config = dict(
    intermediate_size=1024,
    norm_eps=1e-05,
    attn_scale=0.27,
    tie_word_embeddings='early',
    extras=['some layers without positions', 'local attention windows', 'paired heads', 'gated attention', 'value embeddings', 'skips across layers', 'capped logits'],
    init_std_qkv=0.0275,
    weight_decay=0.079,
    max_grad_norm=1.0,
    train_tokens=428300000,
    dataset='wikipedia_en',
)
Each number is 200 + 20 x the weight over its row's rms, rounded and kept within 0 to 999. Layers, rows and columns count from 0. The size before them is the row's rms in percent of the matrix's.

# up: layer 11 MLP up, 1024x256, rms 0.119, rows 614-660, columns 64-95
# down: layer 11 MLP down (transposed), 1024x256, rms 0.109, rows 614-659, columns 64-95
up614,117,209,177,233,229,225,202,199,198,203,175,184,221,179,207,213,211,217,222,227,209,185,224,205,215,223,193,228,234,224,223,225,168
down614,110,215,204,217,214,156,186,227,201,217,234,195,174,182,216,190,229,173,193,185,198,214,198,190,224,173,202,215,169,185,178,197,182
up615,097,215,187,203,163,228,201,248,180,193,171,191,205,180,194,209,203,198,202,230,192,246,177,222,176,256,215,215,189,189,173,214,197
down615,097,208,192,191,174,227,222,185,206,226,235,169,193,215,187,220,181,198,203,202,216,196,176,183,175,221,215,171,185,196,203,196,169
up616,104,222,215,197,168,216,197,240,179,215,231,204,186,201,193,181,181,198,211,226,175,200,178,199,202,183,190,218,239,226,213,201,178
down616,103,176,234,200,214,186,195,214,191,189,143,186,204,197,212,197,191,204,204,195,202,199,196,225,198,169,180,209,212,201,211,191,217
up617,093,190,193,191,228,195,190,212,167,225,205,171,188,192,219,207,212,187,202,182,197,202,220,194,229,178,220,215,187,223,191,210,155
down617,091,198,157,216,224,189,205,225,219,217,215,201,196,234,190,184,168,200,199,142,201,240,184,201,215,219,217,210,200,197,214,178,253
up618,097,226,183,160,175,186,180,254,211,170,212,195,191,176,239,216,220,165,172,207,193,196,206,185,226,207,220,211,222,210,196,194,223
down618,099,177,181,169,222,191,199,224,202,187,194,230,195,205,219,192,205,200,154,189,238,197,164,179,246,190,187,174,228,214,187,199,208
up619,101,207,220,200,173,215,212,196,183,188,166,184,182,147,199,217,181,179,222,220,206,180,193,220,204,232,209,211,252,217,230,200,219
down619,101,210,220,190,186,193,209,211,199,173,189,186,192,166,197,181,207,177,195,197,159,184,175,187,202,208,198,173,198,191,196,219,190
up620,100,187,199,166,183,219,200,219,210,137,204,169,231,162,187,196,220,219,190,218,190,163,176,206,209,202,188,219,197,203,207,203,217
down620,101,162,265,171,188,220,209,191,210,151,233,197,213,154,215,206,229,224,208,201,201,191,211,222,230,204,196,223,212,154,187,227,210
up621,110,203,218,194,211,209,203,203,219,180,200,200,194,193,214,190,214,185,202,229,169,184,202,219,185,235,218,225,217,204,212,228,205
down621,102,209,205,152,192,221,203,170,167,233,182,202,228,221,209,201,198,169,203,203,157,242,168,223,215,210,184,202,197,215,184,196,202
up622,090,185,205,208,228,217,212,167,187,225,220,166,204,165,245,215,196,224,242,176,189,170,189,201,206,192,195,171,203,208,174,196,198
down622,091,186,191,222,193,154,217,210,203,167,232,176,206,223,175,177,157,218,223,182,202,185,178,223,161,184,205,220,221,201,198,192,189
up623,102,216,225,198,182,199,156,197,222,243,232,211,194,204,219,178,230,194,224,224,227,216,200,210,220,200,185,204,235,184,197,207,216
down623,103,224,220,210,193,199,226,196,196,227,226,180,216,174,186,172,192,186,189,227,213,237,180,189,211,190,207,163,196,207,208,168,190
up624,082,223,178,210,192,218,228,154,196,219,212,200,205,185,179,208,223,199,195,212,170,201,190,205,191,189,169,201,220,208,236,177,215
down624,085,191,196,193,180,186,189,199,178,209,215,172,187,213,202,212,200,189,159,208,189,207,196,209,228,197,193,153,177,221,202,169,209
up625,113,207,208,165,214,203,164,162,159,207,225,233,204,201,240,170,159,181,215,198,212,203,216,222,237,189,182,218,243,179,216,200,224
down625,111,227,212,179,199,176,190,195,194,167,214,220,210,194,190,187,184,196,209,195,183,222,205,212,179,221,209,244,175,191,188,220,213
up626,091,231,206,193,212,207,220,157,214,182,184,160,199,198,212,197,183,195,215,201,201,210,196,214,198,204,204,208,198,211,180,223,243
down626,090,156,183,223,221,170,217,218,203,191,234,208,211,189,227,183,182,214,215,207,204,181,187,172,166,192,204,202,169,200,196,209,223
up627,103,223,200,198,232,244,221,203,199,216,229,174,227,198,223,185,179,226,190,254,197,184,228,199,218,219,183,224,225,194,223,217,188
down627,101,211,246,206,220,199,236,183,178,211,201,228,232,173,229,190,177,206,181,228,204,218,194,212,207,206,180,206,219,191,205,192,223
up628,085,209,199,224,155,202,216,222,196,229,219,216,208,167,212,197,198,203,172,236,199,185,205,224,229,189,218,214,203,216,234,201,170
down628,088,216,216,189,168,229,172,187,224,213,192,173,191,193,187,189,205,186,197,201,223,192,191,233,199,200,167,198,189,213,160,214,150
up629,104,250,172,194,202,237,198,194,172,204,199,238,240,236,226,169,157,164,206,239,200,167,195,209,227,215,202,236,214,211,205,243,201
down629,104,238,184,189,189,211,205,157,205,202,191,197,186,210,171,188,195,182,183,199,169,192,161,189,211,216,227,204,208,196,216,150,175
up630,098,190,193,206,218,195,221,186,208,201,198,188,184,207,194,236,209,198,222,206,225,218,194,239,199,228,227,211,190,173,174,193,202
down630,101,202,222,200,184,177,185,166,222,201,221,225,208,173,189,246,196,196,221,218,197,207,225,214,215,187,196,172,154,187,188,248,168
up631,107,230,197,180,193,213,221,217,176,200,215,205,193,180,200,187,226,168,213,187,186,166,222,216,206,220,181,230,248,175,202,192,195
down631,105,202,208,234,191,223,219,172,222,188,197,236,235,216,195,208,208,203,219,228,202,219,198,189,205,196,211,215,180,181,166,188,199
up632,093,261,165,198,202,185,199,224,186,176,220,195,170,197,202,188,201,195,185,218,170,188,271,228,208,200,202,215,218,229,219,219,223
down632,093,193,203,183,181,183,216,187,250,196,223,184,195,189,198,221,184,195,211,187,189,190,222,187,183,172,199,223,185,194,198,198,193
up633,106,193,185,171,177,184,189,195,176,195,189,243,163,189,186,217,228,170,213,191,213,216,210,198,251,176,241,188,234,200,233,194,174
down633,106,177,162,177,196,173,157,185,213,199,193,213,184,194,208,166,176,223,191,179,238,232,207,227,209,189,244,182,227,249,173,213,193
up634,098,194,201,166,207,217,165,171,193,221,189,197,221,202,183,180,178,226,209,195,195,165,236,202,238,231,191,220,205,219,202,199,201
down634,100,218,189,188,179,156,213,198,237,197,186,216,218,231,207,223,188,213,259,188,210,185,251,179,237,191,197,225,186,180,206,196,209
up635,103,231,175,205,200,220,216,239,191,249,209,174,185,178,202,210,170,197,213,222,217,190,217,218,210,171,198,201,209,212,202,177,196
down635,102,206,199,214,258,211,187,212,212,244,190,203,190,177,231,218,184,197,177,198,175,219,208,211,184,206,198,190,209,214,209,226,209
up636,092,202,181,185,198,217,221,212,172,186,179,225,226,212,157,200,222,189,206,205,166,193,203,195,233,252,195,208,194,195,186,212,170
down636,094,199,210,171,195,173,225,214,212,168,175,185,214,174,223,228,170,213,229,183,189,160,212,178,214,189,208,163,200,235,175,215,222
up637,105,211,193,221,215,222,205,181,201,200,208,155,226,224,194,161,192,214,188,202,220,168,218,209,208,201,206,207,204,188,185,235,174
down637,103,226,168,201,175,192,200,217,195,181,188,175,192,195,187,197,203,180,194,205,220,213,197,187,201,178,197,190,176,198,207,181,212
up638,112,209,175,196,199,187,185,205,162,215,221,207,209,177,175,173,209,189,203,201,177,172,216,214,202,253,202,207,219,207,236,190,206
down638,107,183,201,201,206,198,183,196,217,222,172,188,222,220,211,205,188,186,246,222,202,246,197,180,221,236,198,201,214,201,182,180,186
up639,110,195,196,192,219,207,200,204,177,271,248,203,203,196,200,217,195,195,187,220,205,183,211,189,184,208,197,213,208,188,160,189,174
down639,107,207,185,198,199,200,205,202,200,196,202,209,172,204,202,250,220,205,258,196,211,192,208,197,170,200,175,229,176,218,184,192,209
up640,115,229,164,194,218,219,171,222,163,216,199,187,232,219,193,222,183,213,184,215,201,180,223,216,199,209,195,210,206,190,186,195,194
down640,112,219,190,203,201,175,211,170,210,226,192,241,204,219,233,195,182,219,165,205,161,190,209,220,176,192,182,207,156,214,164,171,182
up641,079,201,186,208,181,213,193,212,192,194,192,221,210,202,244,189,183,197,254,205,171,197,224,186,195,235,196,190,213,197,191,194,196
down641,084,197,184,208,168,216,180,179,182,216,222,193,210,204,186,214,176,216,194,198,203,177,198,193,184,196,178,201,220,194,203,226,178
up642,110,206,191,214,211,224,217,246,183,204,218,170,196,207,210,196,198,200,192,215,172,181,212,242,218,209,190,177,200,214,221,208,174
down642,110,192,208,181,196,231,176,158,170,201,257,187,192,199,197,199,219,225,173,163,254,198,176,202,198,186,205,194,212,211,205,223,181
up643,095,186,164,160,160,230,193,205,202,203,195,243,189,171,216,213,202,199,190,223,204,206,249,209,224,207,202,177,196,185,195,191,176
down643,094,195,198,210,217,192,156,191,213,207,203,191,230,198,202,229,180,214,247,178,187,185,202,167,191,174,199,178,221,183,203,222,182
up644,104,209,197,221,188,228,188,212,179,208,187,199,215,208,226,205,227,213,183,207,170,194,199,185,215,182,206,215,224,202,187,203,171
down644,104,226,217,202,237,197,202,223,212,196,210,171,205,189,178,192,217,201,221,184,209,208,215,209,170,231,234,186,179,186,167,164,164
up645,100,237,234,211,230,208,205,171,208,226,179,206,169,176,207,199,179,213,228,217,181,216,196,215,194,189,217,176,215,226,199,204,179
down645,101,220,224,205,218,196,210,158,214,210,173,223,189,206,194,242,210,217,189,205,201,220,181,173,178,203,232,202,208,199,194,179,244
up646,100,199,171,186,197,240,207,212,164,181,208,188,195,204,171,194,196,183,189,185,200,184,213,211,216,224,181,215,179,187,171,239,193
down646,099,218,214,189,251,195,217,211,194,197,211,227,227,184,222,147,185,213,213,166,189,192,201,185,184,229,187,219,179,200,201,201,192
up647,114,187,198,207,232,213,184,204,164,199,201,198,205,236,203,195,215,189,170,197,204,192,218,225,191,200,230,191,209,198,171,214,177
down647,108,202,229,183,219,185,177,215,229,190,232,211,208,202,190,174,171,225,185,199,172,174,183,198,229,221,221,178,220,213,206,216,163
up648,083,200,184,179,188,224,201,218,153,241,154,215,199,206,223,176,216,200,215,228,236,198,222,214,253,235,205,193,221,205,248,231,217
down648,092,214,203,208,182,162,227,198,219,185,172,195,231,181,213,167,211,211,202,181,232,194,196,223,191,204,219,209,185,193,192,206,208
up649,098,198,210,162,171,224,222,203,204,191,209,149,174,181,214,168,216,215,209,219,215,190,232,199,219,229,172,203,223,220,201,193,185
down649,100,191,172,215,209,216,185,192,226,209,179,231,181,171,183,186,198,195,184,236,198,209,200,160,183,238,195,219,202,219,226,234,179
up650,108,231,214,189,245,228,207,202,192,222,195,206,196,185,209,248,207,157,209,211,192,212,196,204,205,183,184,218,182,199,181,223,209
down650,110,156,200,187,213,226,197,194,177,172,201,230,207,196,215,177,201,184,203,192,200,165,234,233,220,199,218,206,188,217,205,210,176
up651,093,218,181,190,197,206,170,213,189,210,211,204,216,217,172,192,201,204,188,199,213,187,208,231,207,202,174,191,170,185,198,223,183
down651,095,209,202,215,202,232,178,167,198,225,183,219,191,219,181,192,211,202,182,189,158,182,163,170,222,196,207,154,198,179,207,232,224
up652,097,189,210,221,214,231,221,219,182,180,211,176,210,213,209,217,237,175,219,207,216,212,176,193,234,191,204,253,185,201,225,222,217
down652,102,224,212,192,206,194,158,205,231,187,185,218,215,189,200,203,204,221,189,239,198,198,239,209,200,228,213,205,163,200,222,182,208
up653,106,213,201,191,165,210,235,190,202,216,223,232,164,220,223,181,191,185,193,208,190,173,242,207,224,203,227,207,216,198,218,191,214
down653,107,214,153,214,223,204,194,202,208,198,223,200,252,193,176,163,200,199,175,200,220,220,212,196,222,221,206,191,209,210,204,233,211
up654,096,202,184,246,155,194,237,158,216,210,223,231,195,187,228,191,194,208,192,222,198,210,190,196,203,200,222,177,258,183,176,201,201
down654,095,188,217,228,179,178,182,184,212,167,183,218,184,206,189,194,214,211,212,199,209,212,187,210,217,235,175,205,206,192,191,152,170
up655,084,216,200,183,215,217,173,188,205,204,225,185,195,203,197,189,203,212,182,185,189,194,183,180,216,206,216,208,205,182,182,190,146
down655,080,197,194,203,180,197,223,204,223,214,166,202,170,211,196,171,204,230,206,205,196,181,191,204,194,198,208,206,179,217,221,196,174
up656,033,205,210,215,194,257,212,204,220,206,178,211,209,190,214,224,214,188,202,227,209,164,202,223,204,202,193,194,228,200,211,189,213
down656,025,173,186,243,184,217,186,181,179,209,233,191,213,207,181,148,229,180,224,192,221,200,183,189,184,203,215,181,208,216,191,227,227
up657,105,165,177,188,189,211,202,189,167,173,179,245,189,185,177,221,189,207,214,222,196,203,230,220,243,193,187,201,200,221,203,191,178
down657,104,225,211,154,198,209,206,224,175,205,199,197,220,219,212,219,191,212,210,197,205,184,228,177,206,207,198,192,187,176,184,211,175
up658,087,220,219,227,201,210,159,201,199,212,178,201,172,208,177,199,231,213,187,212,227,171,208,209,214,216,243,194,217,193,233,173,183
down658,087,210,173,212,183,221,175,224,209,184,186,190,198,210,187,197,202,236,183,211,237,190,162,207,186,216,177,207,174,167,216,192,176
up659,087,209,198,202,220,201,195,218,182,177,172,218,186,186,214,196,207,217,186,190,186,225,253,190,176,200,194,213,220,208,223,194,234
down659,089,203,204,195,196,217,185,192,210,196,218,216,215,198,192,214,172,209,223,175,204,217,196,214,197,187,193,208,167,187,197,196,194
up660,107,212,209,239,195,186,199,218,207,221,207,199,223,217,205,198,230,194,183,227,219,196,208,200,202,215,185,183,227,219,180,222,227